From a checkpoint of a small transformer trained on Wikipedia: 10 layers, RMSNorm before each block.
Each number is 128 + 32 x the weight over the matrix's rms, rounded and kept within 0 to 255. Layers, rows and columns count from 0.

# layer 5 attention query, 64x64, rms 0.308, rows 0-63, columns 32-63
[[161 176  90 124 166 129 136  78 106 148 101 174 130 130 177 116 111 159 139 126 153 167 151 110 103 165  94 173 120  68 161  97]
 [152 168 148 120 159 186 124 118 115 135 116 149 117 118 127 133 105 103 172 126  90 153 127 127 123 203  79 160 137  75 173 118]
 [127 110 132 176 144 133 140 114 120 168 132 121 132 183 132  74  81  80 121 142 112 130  78 151 165  71  74 114 146 107  97  99]
 [129 135 135  79 160 169 120 127 103 101 108  88  96 147 136 126 128 150 114 151 187 121 142 101  81 160 144 136 151 109 150 129]
 [134 136 102 152 173 186 161  73 142 172 109 113 165 154 123 148  94 154 191 111 106 150  78 158  92 155 161 180 124 143 154 115]
 [ 81  92 134 150 156 128 144 186 103  65 164 190  87 137 153  98  62  85 138 145 117 152 140 151 112 129 121 111  66 142 170 142]
 [169 165 146 151 153 132 114 135 229 107  79 158  76 180 140 119  88  95 128 113 177 119 123 138 177 141  86 162 111 109 152 139]
 [ 40  97 162 161 164 169 178  85  62 134 116 105 194 142  85 141 164 130 132 185 112 141 187 167 169 171 122  97  71 123 179 121]
 [107  74 174 143 139 167 141 167 139 129 145 200  74  75 123  79 107 193 163 114 121 173 161  91 137 171 156 147 146 106 145 149]
 [115  86  91 151 124 140 177 114 125 137  70 171 128 108  66 122 134 187 125  61 155 107 121 111 137 186 128 150 143 115 153 123]
 [ 92 104  53 146  97 119 223 112 161 127 148 153 138 180 140 102 128 102 146 108  72 190  77 166 106 205 134  93 200  95  92 190]
 [119  99 103 121 106 152 148 109 155 140 177 112 106  94 147 130  72 168 189 195  73 144 192 171  74 151 143 113  58 184  91  61]
 [122 134 121 115 117 114 143 112 115 140 120 169 122 155 101  78 158 142 119  99 163 183  76 101 135 146  79 162 161  89 143  81]
 [ 60 179 149 170 111  71 135 149 196 119 134 162 158 105 204  99 142 195 143  87 127 125 154 187 102  96  64 128  90 117 140 152]
 [ 63  74 174 175 126 166 181 184 105  62 165 135  56 134  94  83 130 149 166 119 134  64 112 175 143  76 173 116  43 184 165 168]
 [105 148 100 162 135 128 108 173 145  84 233 106 157 121 174 134 136 142 136 152 153  87 101  84 128 142 116 140 107 155 120 113]
 [106   0 177 139  72 131  36 231 161  57 125  98  88 180 164 143 255 134 139 155 181   7 131 105 159  24 158  47 182 255  13 167]
 [151  75 156 132  95 131  86 152 136 103 177 121  88 140 141  95 147 113 163 136  87 104  52 120 173  59 118 105 219 151 120 133]
 [120 109 150 149 156 108  81 188 143  86 167 125 104 159 105  68 160 106 113 162 127  95 140 159 116  45 178 126 133 157  51 132]
 [130  93 156 106 108 130 142 179 152 109 163 147 125 145 153 120 126 133 175 160 108 125 104 157 113  95 174 116 122 194 115 200]
 [203 122 146  53 105 147 125 104 200 161 145 150 151  79 147 152 179 175 127 135 118 156 116  90  94 159 110 113 176 125 121 148]
 [107 126 144 149 146 103  83  80 115  97 137 176 113 106 119 138 136 159  94 138  88 127 130 148 178  71 143 132 138 162  70 128]
 [119 171  87 128 101 114 116 129 176 134 181  57 158  88 143 148 197 141 170 142 133 114  48 131 136  65 206 129 163 154  97 119]
 [102 112 190 157 103  92  54 200 113 132 147 153 110 127 143 110 191 140  96 154 161  59 131  98  89  52 139  72 146 178  47 167]
 [184 129  60 158 130 200  84 105 128 169 112 198 140 155 121 132  86 110 174 192 113 152 152 162 107 130 192 157  90  62 142 105]
 [128  93  97  79  86 122 131 156 109 153  84 154 121 115 107 239 162 116 104 116 185 130 179 113 114 171 137 142 125  94 180 158]
 [111 134 131 103 158 106 126  82 132 164 122 177 183 112 129  83 118 180 134 136 121 113  85 127 115 190 106 144 151  67 124 118]
 [ 78 227 112  69 180  94 130 128 144 161 101 123  88 123 104  79 111 207 122 125 105 183 131 148  77 144 150 164 123 112 137  86]
 [175 151 132 140 221 132  77 114 168  93 167 137 103  50  71 144 125 155  65 161  84  86  83 106 106 105 117 195 179 163  58 126]
 [ 84 122 140 100 111 132 188 107  79  83 183  99 137 204 104 150  94 124 154  41  43 133 104 122  88 204 142 160  80 124 134 180]
 [ 93 193  97 155  93 170 165  90 162 229  61  78  70  67 134  85 100  99 209 109 124 209 114 154  85 132 108 163 124  74 172  81]
 [137 136 153 110  79 130  76 150  54 119 106 208 174 111  86 147 124 130  79 181 159 143 113  83 108 160 179 175 147 167 144  87]
 [161 121 145 118 125 144 119 143  93 135 140 126  89 166 159 154 148 113 110 154 155 132  83 146 138 138 124 117 148 147  98 133]
 [144 109 114 150 119 119 108 137 125 108  96 149 133 119 158  95 135 144 145 124 136  88 116 122 157 147 116 155 108 110 165 145]
 [ 98 124 144  88 102 132 103 132 205 140  85 145 149 131 146 130 114 127 118 150 156 125  94 153 115 117  89 128 136 121 134  86]
 [106 129 120 144 128 150 105 154 151 159 128 106 129 139 105 119 150 113 164 151 153 172 117 174 151 171 163 102 122 107 105 125]
 [176 126 131 131  95 144 123 119 122 106 150 129 119 107 109 154 146 182 150 110 153 205 148  72 119 171 147 148 124 129  94 102]
 [128 113 136 118 139 112 152 127  69  75 112 145 118 130 130 115 154 184 131 134 155 120 169 105 124 145 101 172 124 154 141 114]
 [100 165 119  91  97 110 140 108 127 119 109 118 156 101 134 142 120 153 128  88 141 136 104 136 124 160 117 143 147 114 137 144]
 [124 105 130 118 145 156 168 124 113 133 155 133 107 119 111 130 145 104 100 126 149 135  96 130 132 108 126  95 172 126 148 128]
 [167 136  74  75 110 142  46 121  95 143 132 140 123  78 165  56 124 155 169 128  71 152 143 137 111 152 118  95 131  69 155 129]
 [184 125 122 124 158 173 129  84 115  97  99 118  93 120 124 100 120 147 201 109 103  89 126 128 136  98  93 171 114 133 123 133]
 [168 130  97 107 121 107 131 140 131 120 140 118 162 143 123 186 134 101 157 100 137 123 152 129 159 117 125 151 132 131 131  90]
 [157 131 150 147 117 149 163  83 157 118 119 100 117 120 169  96 118 108 166 144 149 134  80  94  87 147 105 166 109 104 101 148]
 [131 147 132 150  82 133 118 114 135 110 121  96 117  98 149 138 143 114  95  77 156 108 116 135 109 110 129 135  65 133 147  73]
 [139 123 174 132  91 189 127 157 153 121  81 185 102  99 142  91 101 135 180 132 145 179  97  72 134 100 175 141 104 131 119  86]
 [142 128 132 124 124  90 108 119  97 136 179 126 138  71 124 146 120  68 125 118 128 118 111 135 116 107 131  96 144 123 121 123]
 [121 117  98 143 196 157 171 151 126  97 172  80 127 140 107 121 123 150  99 110 132 124 138 139 108 100 116 102 177 120 177 159]
 [168 139 133 146 157 136  97 167 111 135 136  79 134  93  93 179 132  69 143 140 143 138 134 138 135 136 133  86 167 119 156 176]
 [ 41  70  58 138 170 117  86 127 102 142  92 126 154 160 159  72 121  66 158 142 123 108 157 139 165 112 154  98 141  83 136 126]
 [ 73 139 144 134 114 159 101 159 135 170 160 117 148 117 118 152 130  78 149 166 150 116 127 127 121 116  97  96  86 174  81 122]
 [135 134 131 168 166 119 159 164 141 139 168 144 106  80  98 145 142 128 160 121 130 134 153 147 126 125 107 131 122 168 148 183]
 [131 141 137 151 121 173 154 137 154 154 137  93 114 151 112 160 201  94 135 120  97 134 142 113 104 145 146 126  94 135 150 145]
 [161 141 117 113 171 124  73 114  89 112 165 115  85 116 107 157 124  99 121 146 109  96 112 155 129  89 127 141 196 152 114 148]
 [125 141 112 128 153  71  84 142 119 132 160 143 108 118 119 108 118  85 137 151  81 122 165 106 148 127 155 129 122 119 123 109]
 [145 114 181 158 148 170 149 146 130 121  98 139 140  87 123 139 161 104 153 152 117 118 179  90 165 108 105 167 124 140 129 182]
 [133 158 113 128 136 118 116 144  88 111 152 203 139 137 122 121 118 124 117 158  98 146 109 118 162 145 140 133 103 137 117 154]
 [128 128  89 160 131 141 137 156 136 134 161 200 161 124 122  94 132 143 108 141 142 136 112 136 115 112  95 169 151 106 110 101]
 [152  99 168 139 129 148 192 130  94 173 113 109 101 126 154 111 158 140 160 123  99  81  94 159 189 162 144  91 180  73 122 172]
 [121  99 154 109 121 126 107 134  84 156 137 115 111 154 125 128  95  96 129 123 103 147 158 106 147 126 155 162 114 133  99 123]
 [154 163 107 106 191 117 139 119 142 105  86 108 160 121 119 121 121  83 166 192 153 141  69 131 142 105 119  80 180 132 146  88]
 [118 125 116 110 109 143 166  97 155 169 113 140 128 105 199 142 123 171 123 185  98 130 124 131 166 104 135 115 134 113 109 111]
 [167 123 120 120 122 133 171 116 142 138 107 120 116 197 139 156 151 148 143 126 145 136  65  90 106 157 109 102 132 135 162 109]
 [166 131 157 128 115 144  92 138 173 161 103 101 149 139 104 106 154 122 170  97 152 157 110 128 169  98 134 126  91 180 127 116]]
# layer 5 attention key, 32x64, rms 0.253, rows 0-31, columns 32-63
[[134 136 158 122 112 129 126  57 126 113 138 160 132 125 179 162  82 177 112  98 153 162 112  91 107 184 137 170  94  98 154  55]
 [128 176 178 129  64 141 177 117 145 118 142 160  89 114 127 101 134 191 102 119 123 159 164 223 123 182 169 160  50 160 139 138]
 [207 161 138 131 143 164 164 166 115 111  96 158  39 163 109  96 138 150 113 180 142 134 113 158 133 155 145 162 100 123 149 157]
 [132 117 140 142 111  89 158 152 153 194 127  52 111 120 106 116  99  92 167 107  94 113 138 165 130 164 164 153 137 121 119 169]
 [138 174 163  81 126 153 137 132 140 121 138 214 166 123 118  70 152 164 101  69 140 142 116 134 140 109  98 106 115 146 104 111]
 [108 106  98 153 127 140 110 123 167 114 189 107 142  32 117 130 152  77 133 201 112  84 164 160  76  61 138  92 150 145 112 168]
 [ 65 129 128 160 158 129 104 193 154  81 198  66 146  82  96 170 142  12 153 186 100 106 141  46 102  66 191 123 177 181  52 198]
 [ 75 142  91 195 148  90  97 137 150 107 184  40 155  65  17 144 218  30 159 167 109  38 159 109 119  77 109  82 175 162 140 158]
 [135  86 118 156 120 144 150 143 116 101 171 132 118 120 148 113 108 126  81 122 193 118 150 158 152 162 168 189 142 157  98 144]
 [ 72  84 119 106 122 121  91 140 198 160 161  95 168 106 136 122 155  80  80 162 113 131 155 139 141  48 103 104 111 171 117 216]
 [165 143 142 121 128  63 138 149 152  98 122 132  99 180 129 176  97 145 135  97 123 137 150 135 104 126 126 120 107 168 176 135]
 [130  93 144 183 117 136 170 152  98 164 136 161 160 131  82 127 169  71 122 134 125 108 136 139 141  75 156 157  84 138  81 147]
 [141 103 113  96 123 115 114 142 107 115 164  72 132  72 103 192 133  54 147 172 104 108 148 112 128 129 152 120 164 189 111 156]
 [144 149 103 128 173 113 168  81 120 138 160 126 139 164 116 151 133 113 183 120 121 114 149 104 107 127 118 163  93 119 126 198]
 [157 192 122 148  93 142 132 103 116 102 118 187 110 114 167 141  70 195  68 129 175 158 124 173 116 170 106 173  70  68 175 110]
 [161 146  77 129 141 119 134  89  50 167 167 127 143 191 148  82  83 126  62 168 104 139 103 162 155 144  96 129 152 104 121 105]
 [131 134  99 124 126 116 134 127 142 125 113 104 126 114 106 152 107 123 140 101  93 116 135  75 118 115 130 101 164 123 129 131]
 [131 142 149 119  83 115 112 142 149 146 111  72 155 143 112 191 163 116  95 116 147  88 155 140 125 135 160 125 156 167 131 160]
 [ 84 104 156 137 142 129 136 125 155 110 130 127 134  77  87 152 105 143 164 167  98 136 137 108 110 120 161  95  77 195 149 162]
 [ 95 121 146 135 128 111 120 157 205 127 154 154 130  72 123 132 148  61 176 129 156 134 112  62 131  81 143  93 130 153 125 142]
 [142 111 123 120 195  57 135 139 142  63 135 142 162 137 106 104  99 126 128 159  73 105  72 158  69 132 140 116 147 135 116 155]
 [140 113 126 140 117 149 147 185 146 189 104 102 170 123 107 156  95 142 112 174  94 125 140  93 137 159 130 157 101  98 107 156]
 [ 91 128 151 118 184 124 123 134 189  83 176  67 124 122  76 134 142  78 132 146  58  82 172 121  91  47 206 145 130 209 149 155]
 [159 156 150 103  81 142 134  80 112  71 151 162 112 104 150 105 142 113 151 102 160 153 123 164 101 187 118 154 115 108 105 111]
 [115 175 116 130 126 175 145 127 145  87 107 149 140 147 120  86 141 141 155 132 167 147 186 103 121 159 154 132 128 142 157 135]
 [172 102  88 133 129  91 165 102 155 135 156 117 123 141 127 126 177 175 175 169 124 146 169 127 142 111 157 110 126 137 121 174]
 [145  98 118 122 143 140 139 121 121  59 114  66 139 160 122  76  98 104 119 117 123  86 177  90 144 146 126 128  93  98 144 190]
 [154 134 110 152  91 121  85 130 116 148 122 163 159 112  93  86  95 121 120  82 123 163 148 160 133  93 111  96 126 141 119 181]
 [138 131 127  67  76 105 117  91 107 150  99 163 141 174 126 146 108 151  89  76  99  77 103 105 149 205 157 125 120 110 162 108]
 [146  99  84 138 111 144 127 181 143 160 116 122 127 126  88 153 123  78 135 148 119  73 175 140 142  99 137 132 148 102 117 146]
 [125 109  87 165 138 103 101 151 172  50 102  95 119 150  63 105 160 104 174 164 109 116  95 161 172 124 143 129 138 139 154 147]
 [151  83 110 167 123 171 106 121 168 177  66 144 148 151 139 111  94 145 144 114 118 117 180 145 140 171 167 101 176 123 115 123]]
# layer 5 attention value, 32x64, rms 0.521, rows 0-31, columns 32-63
[[176  83 142 146 118 127 137 140 143 147 105 134 181 183 108  69 191 165  70 125  75 148 171 123 120 115 127  82 108 119  61 166]
 [169 131  97 112 132 107 134 135 118 121 132 122 147 148 162 111  78  93 128 156 153 155 152 113 184 118  80  67 139 116 151  70]
 [113 159 131 125 115 133  68 151 105 110 183 133 123 129 169 115 119 134  79 137 107 126 145 133 179 147 140 115 143 127 108 164]
 [112 168  55  98 137 110 130 123 136 133 176 103 136 120 130 112 147 161 135 171 138 118 176 127 199 156  99 157 194 141  97 165]
 [137 166 144 120  65 100  93 187  94 160 148 130 155 117 166 176  50 130 164 121 137 137 109 168 131  88 122 170 126 122 125 162]
 [132 108 136 176 147 118 144 130 141 166 168 134 130 117 117 119  88 145 132 114 202  73  90 147 131 165 181 127 161 108 110 142]
 [145  66 111 189 134 122 135 155 121 105 160 171 141 109 104 145 170 115 116 172 155 117 101 167 136 155 140 216  86  86 134  55]
 [129  94 174 111 132  85 104  96 139 131 109 133 176 124 149 139  94 157 157 198 119 127 139 137 118 155  96 157  75  92  82 182]
 [129  88 164  99  97 144 132 143 135  83 100 112 130 130 102 124 133 124 125  90  80 160 133 186 146 157 116 167  96 142 137 183]
 [138 114 145 184  92 125 111 117 173 195 101  78 116 168  46 146 127 164 115 140  94 128  53 119 192  56 151 133 136 102  88 129]
 [136 131 114 199  87 177  46 115 109 176 158  48 161 126 155  80 149 113 109 122 128  93 181 123 135 174  96 166 111 151 139 172]
 [118  50 139 144 140 116 149 172 150 142 175 141  70  88 169 136  87 140  77 190  53 162 142 215  92 125  65 100 111 134  89 111]
 [129 112 131  98 118 175 123 141 120 121 107 129  96 132 122 188  99 156  98  91 151 104 156 159 178  93 144 115 102 127 135 115]
 [119 140 103 161 107 109  45 139 155 153  57 143  70 162  66  90 103 152  98 148 148  51 152 128 137 128 173 185 174  76 193 107]
 [176 165 108 113 158 171 156 151 140 162 156 107  59 113 173 121 189 114 124 104 110 118 146  94 117 157 131  92  88 141 119 105]
 [156 134 167 153  25  61 115 112 133 125 109 119 170 142 114 136 131 207  97 128 117  78 102  98 104 134 132  72 140 187 132 154]
 [157 103 169 119 187 144 141  94 140  58 160 116 158 173 127 179 108  75 153 137 132 103 134 149 173 120 153 127  67  61 133 136]
 [117  80 151 115 100 106 108  83 139 117 148 119 127  93  86 179 113 170 171  94 131  73 204 137 148 106 149 119 135  91  65 104]
 [117 152 160 108 160 113  66 115 140  80 158  93 169 136 130  83 113 117 110 106 124 176 184 122 188 128 106 103  96 185 165 121]
 [123 106  91 133 103 188 146 170 161 112 122 130 116  95 181 105 181  93 153 105 129 157 122 125 150 164  82 138 157 177  91 162]
 [141 155  83  97 109  97 137 161  90 134 151 104  97 166 144 108 125 204 170 136 163 112 137 146  84 110 116 127 152 148 123 164]
 [ 93 131 101  66 158 140  57 103  87 143  75 128 132 127 111 166 154 138 120 166  96 137 126  80  59 120 117 196 120 169 121 146]
 [ 78 138 134 115 106 170  91 165 166 102 101 123 168 136 129 203 150 102  93  82 140 111 140 178 118 163  95 189 126 126 128 106]
 [100 175 111  73 145 137 101 170 111 160 150 112 143 155 155 161  85 155 102 147 147 100 171 131 141 103 151 102  43 129 145 174]
 [166  83 110  92 151  75 109  78  58 130 110 125  88 130 104 107 122 166 108 104 106 104 119  67 133 108 123 132 107 137 102 123]
 [137 117 194 122 145  84 141  94 134 116 132 108 152 146 105  60 133  85 111 103  62  97 110 133 139 108 197 145 160  87 144 107]
 [ 93 114 114  53  76 144 132  16 144 163 156 116  77 103 128  92 137  87 167 150 145 141 127 177 136  90 102 155 180 137  79 115]
 [160 105  90 109 118 119 108 175 103  81 113 170  93 127 159 171 147 126 157  66 106  96 172 124 105  71  96 132 159 116 137 150]
 [156  63 145 107 139 116 162 129 148 112 104 123 124 106 119 127 134 111 126 146 107  97 187  76 132 131 112 111 152 139  51 136]
 [158 102  68  74  84 137 151 169 176 169 117  77 132 178 137  96 118 134 129 110 107 137 170 119 149 177 172 136 150 107 144 132]
 [ 99 167 110 115 153 143 119 165 140  67 122 116  81 107 123 143 150 138  85 120 132  91  97  51 154 140 105 116  88  97  79  98]
 [ 85 146 140 154  54 158 154 137 102  68 123 133 146 141 137  89  85 137 135 166 158 103 117 101 115  74 187 124  94  80  93 180]]
# layer 5 attention output (transposed), 64x64, rms 0.455, rows 0-63, columns 32-63
[[160  75 138 152 107 150  93 195 148 146 128 110 188 129  90 123 178 138  76 207 143 125 118  86 159 151 144  97 133 113 117 173]
 [155 103  58 134 140 105  64 159 106  72 128  42 239 169 135 132 114  97 119  82 154 100 133 164 117 105 134  98 167 121  74 178]
 [ 65  79 146 146 151 176 128 169 168  43 104  86  92 153 163  80 135 134 171 109 102 145 147 213 112 127 160 104  96 168 147 113]
 [106 130  38 115 107 140 130 118  73 147 173  65 124 145  72 138 152  67 168  92  80 164 113 128  94 149 192 125 123 111 177 141]
 [139 116 168  54  72  53 175 111 140 120 143 156 125 144 155 112 101  89 122  32 104 220 133 162 161 156  90 116 157  88  58 152]
 [ 84  94  90 127  98 130 142 119 178 147 144 137  79 121 164 168 108  97 150 100 113 160 105 128 150 160 130  93  81  94 114  97]
 [171  68 120 126 196 108 166  72 156 182 154 155  68 158 165 196 126  29 122 141 140 109  64  93 164 142 182 115 230 105 104 152]
 [138 123 125 122 131  90 166 176  96 120 184 155 113 193 127 112 112 100 114 104  94 147 126 135 129 127 171 140 125 120 119 213]
 [139 121 138 123  82 153 126 134 163 148  93 145 131  68  93 103 115 151 147 127 115 192 105 152  95  95 109 103  77 149 126 113]
 [172 135 156  70 122 114 191 193 106 139 167 123 150 195 118 108 194 100 133 141 110 152 110 141 227  49 146 150  82 217 120 104]
 [ 88 136 154 130 112 197 103 189 106 171  96  82 121 151 108 117 106  94 113 121 147 174 155 219 102  99 146 145  64 180 114 137]
 [182 111  57 226 115 135 113 137 174  64 203 115  76  50 158  81  99 133 175 152  97 124 111 153  80  96  85 125  83 160 102 108]
 [ 91  92 177 139 137 148 109 149  83 155 149 178 139  81 179 126  89  89 124  91 194 109 185 104 141  89  61 153 118  91  94 120]
 [171 101 157  88 168 135  66 179 172 122  36 200  73 162 228  76  81  80 115 128 174 132 130 155 159  97 170 132 180  70 154 149]
 [135  80  98 133 136 113 131 130  76 193 170  63 116 133 106 176 175  45  96 175 119 155  90 122 119 161 169 116 154 114 100 192]
 [130 144 164 135 154  28 157 108 207  82 119 165 135 138 123 177 211 193  93 114  82 108 203  91 107 166  84 155 120 146 175  93]
 [117  96 165 182 188 117 135  75  91  94 150 132 107  83 182 173 109 109 112 145 176 118 142 126  95 135 143 159 116  68 121 171]
 [117 161 150 111  88  71  93  91  82 112 148 133 225  75 145 113 147 138 145  81 140 115 144  63  58 172  83 135 143  82 120  96]
 [ 86 104 106  70 151  58 112 107 101  42 142  75  74 160  83 111  75 151 144  51 112 116 118 109 162 107 164 216 117 131 195 168]
 [199 118 130 161 113 138 102  68 230 105 104  34 157 149  54 182 150  90 168 136 115  77 137 127 105 114  87 191 137 166 107 141]
 [109 113  83  77  89 133 148 132 191 116 213 171 137 149 138  61 128 128 176 105  80 211 129 134 115 162 153 123 171  88 137  67]
 [169 198 160  47 127 146 105 120 124 162  93 181 131 146  92 119 105 138  98 109 116 197 126 131  98 105 130 135 150 120 147 143]
 [145 140 129 177 138  96  53  78 140 121 106 216  80  83  76 103 101 165 132  90 121  45 167 137 107 114 127 219  94 131 140 149]
 [101 141 110 113  89  89  96 145  64 150 182 180  88 128 150 142  58 109 106 147  86 153 192 142  71 175 193 161  78  89 103 147]
 [126 184 138  75 201 106  44 122  63 144  97 104 117 158 128 146 182 134  81 136 208  94 118 156 122 151 110  99 140 191 105 126]
 [113 179 241 131 140  98 163  96  99  29  78  91  83 138 129 223 174 107 223 150 147 139 128 135 107 127 112 111 134 125 197 143]
 [110 158 183  92 149 173  89 120  65 140 139  92 153  70 149  99 177  75 171 146 185 155 118 157  45 126  80 187 134 138 133 125]
 [194 124 131 118 118 139 146 166 143 165 126 150 139  77 169  73 139 185 158 114 222 179 173  92  99 124 120 112 157 146  47 163]
 [135 157 134  94  87  93  97 102 132 154 151  90 189 108 105 100 188 188  83 114 115 125 103  65 113 169 136 119 125 135 107  71]
 [133 137 139 132 105 149 199  59 172 110 121  66 180 118  61 155 114 106 165 130 128 164 196 131 101 192 114 136 120 104 157 173]
 [122 104 102  83 138 141 184 134 142 184 140  91  97 124 111 177 111 139  97  76 151 110 124  94 141 102 100 116 164 147  67 129]
 [109 113 144 167  80  97 164 144 154 150 169 181  83 177 151 145 185 144 141 112 120 149 186 148  94 200 170 123  84 140 163 117]
 [121  69 118 113 122  89 177 151 141 124 146 130 133 157 103 129 147 178  98 142  98 137 114  67 120 118 169 103 126 104 119 111]
 [124 151 131  99 124  93 119 120 107  67 115 112 145 119 128 110 112 132 113  83 109 123 128 144 138 110 110 125 177 158 154 100]
 [141  81 140 178 135 122 137 147 137 117 149 123 104 136 144 178 103  74 131 170 122 156 144 116 136 141 169 182 118 112  94 162]
 [140 121 133  99 100 117  60 131 138 123  99 115 160 156 101 143 120 145  85 107 155 114 157 127 123 142 145 124  93 115 104 135]
 [135 120 118 128 138 128 154 131 128 166 155 134 144 127 106 120 126 199 126 120 110 133 138 128 119 104 128 142 128 120 121 115]
 [141  85 117 185 120 147 122 155  91 126 159 152 162 105 144  98  81  62 163 131 133  71 192 143 173 177 149 146 162  93 155 138]
 [134 116 152 134  99 132 198 126 116 112 120  97 123 137 135 130 132 129 173 143  98 112 136 137 164 139 127 137 139 101 145 145]
 [149  76 137 134  97 137 161 133 141 140 163 168  79 141 119 122 185 136 139 150 103 140  99 156 152 201 106  98 116 133 134 186]
 [165  89 137 158 122 152 123 145 122 112 170 126 135 122  92 128 122 181  73 125 132 111 157  91 130 122 108 175 121 157 102 158]
 [132 147  99 147 124 102 101 167  99 122 135 130 131 116 128 120 113 135 137  93 142 113 141 123 120 114 147  97  89 138 137 139]
 [127 143 162 114 107 145 150 105 127 114  89 135 103  97 145  98 139 167 137 150 123 116 164 140 134 120 107 136 123  88 203 128]
 [114  63 140 156 162 170 174 167 156 154 133  68 123 170  83  96 159 146 112 148 110 145 108 133 123 133 132 114 132 142 125 131]
 [155  97 124 128 126 139 120 129 122 100 117 138 107 148  82 120 169 145 104 157 134 141 118 136 120  84  75 112 117 190  71 135]
 [118 132 121 130 127 174 119 140 118 145 111 112 134 120 132 113 122 136 112 113 170 116 140 131 147 146 110 136 131 118 156 156]
 [138 151 110 114 166 150  55 120 141 177 105 158 108 112 112 162 107 135 123 147 154  89 135 107 121 104 109 107 162 193 150 124]
 [136 120 142 119 158 105  93 127 126  92 114 157 105 131 134 173 135 135 130 137 143  96 111 125 112 122 115 112 152 173 143 141]
 [108  91  92 174 107 136 140 205 102 134 154 113 158 129 183 129  82 148 106  68 102 101 165 125 130 150 166 110 115 101  98 178]
 [140 104 135 165 157 121 128 142 138 176 139 135  86 146 130 145 152 108 130 125 129 106 166 152 126 139 121 129 118  99 138 189]
 [100 114 150 120 132 149 153 120  88 126 179 112 167 136  96 147 141 112 129 133 119 140 132 120 119 104 133 109 165 154 135 126]
 [120 130 107 154 110 146 142 137 158 131 117 124 156 141  78 124 165 126 134 140 125  77 128 163 163 125  93 154  85 189 143 110]
 [120 152  98 120 104 109 148 118 145 101 123  87 133 138 135 154 136 158 148 124  80 142 116  87 121 120 112 129 128 134 133 113]
 [118 113 134 149 147 124 172 171 152 128 154 126  76 172 128  91  97  84 130 121  88 149 124 149 109 164 167 128 132 100 147 159]
 [138 127 127 173 111 154 111 127 149 152 146 181 123  91 152 105 107 104 120 115 150 132 142 108 140 111 135 139 109  76 139 117]
 [126 128  84 135 127 100 133 138 150 122 137 138 116  85 148 121  97 190 151  70 105 148 126 122 109 142 161 100  93 136 117 123]
 [130  74 154 139 116 127 152 186 117 111 179 115 158 148 138 127 141 117 128 152 120 170 161  78 126 119 129 101 133 121 117 128]
 [113 113 116 142 151 100 152  90 115 136 122 129 103 131 138 111 113 169 100 119 143  96 142  89 129 157 140 179  92 114 201 149]
 [141 132 103 112 144 151 125 122 131 130 149 107 141 136 128 121 119  98 112 165 122 159  97 124 103 126 101 122 143 126  88 106]
 [140 182 123 103 122 134 110 117  76 110 157 133 158 130 121 144 161 117 168 121  92 111 105 151 127 127 137 125 157 156 172 125]
 [ 62 103 200 141 103 159 193 130 101 164 139 141 113 106 130 122 146 142 140 154 137 146 160 121 140 162 119 174 135 117 127 146]
 [ 86  98 146 133 114 116 113 133  81  89 125 127 132 114 125 130  86 136 120 133 143 178 158 114 105 101 150  80 130  96 133 162]
 [128  75 112 132 114 145 162 121 176 160 147  91 113 145  99 145 164  75 121 119 126 148 103 137 121 113 114 105 132 108  77 118]
 [119 142 165 116 107 115 107 133 163  87 161 139 153 150 102 122 128  90  98 142  91 101 136 150 107 135 105 177  99 141 100 109]]
# layer 5 MLP gate, 256x64, rms 0.527, rows 0-2, columns 32-63
[[165 190 164 140 183 175 127 145 128 116 143  83 110 181  99 164 133 150 135  83 134 136 127 143  74 165 137 195 131 124 102  94]
 [149 158 125 130 100 109 138  95 153 114 162 110 155 162  75 142 185 110 136 159 161 123 108  98 132 123 149 104 105 134 184 106]
 [167 166 117 173 112 143  88 172 180 142  50  99 198 150 120 102 110  85  78 152 175 167  69 125 192 113  81 161  81 132 111 125]]
# layer 5 MLP up, 256x64, rms 0.483, rows 0-2, columns 32-63
[[ 82  97 132  98 125 119  80 110 170 172 191 133 136 156  89 128  97 157 156 127 111 133 180 110  94 146 103 135 153 124 106 113]
 [169 104 126  64 135 147 100 137 123 183 155 136  99 139  98 151  80 132 122 139 151 149 123 190  73 144 100 134  65 163 145 113]
 [ 60 138  69 132  87 171 124  66  77 131 107 117 214  88 174  58 100 129 136  73 106 136 160 125  94 137 147  72 140 154 132 135]]
# layer 5 MLP down (transposed), 256x64, rms 0.237, rows 0-1, columns 32-63
[[138 112 162 143 107 162 125 117  50 110 142 139 168 154 117 196 137 186 161 125  79  39 157 119  96 161 176  90 154 135 168 132]
 [129  55 122 114 112  56 112 133 143 105 121 147 170 135 103  53 142 139 138  97  71 120  82 121 121  87 149 112 149  92 134 143]]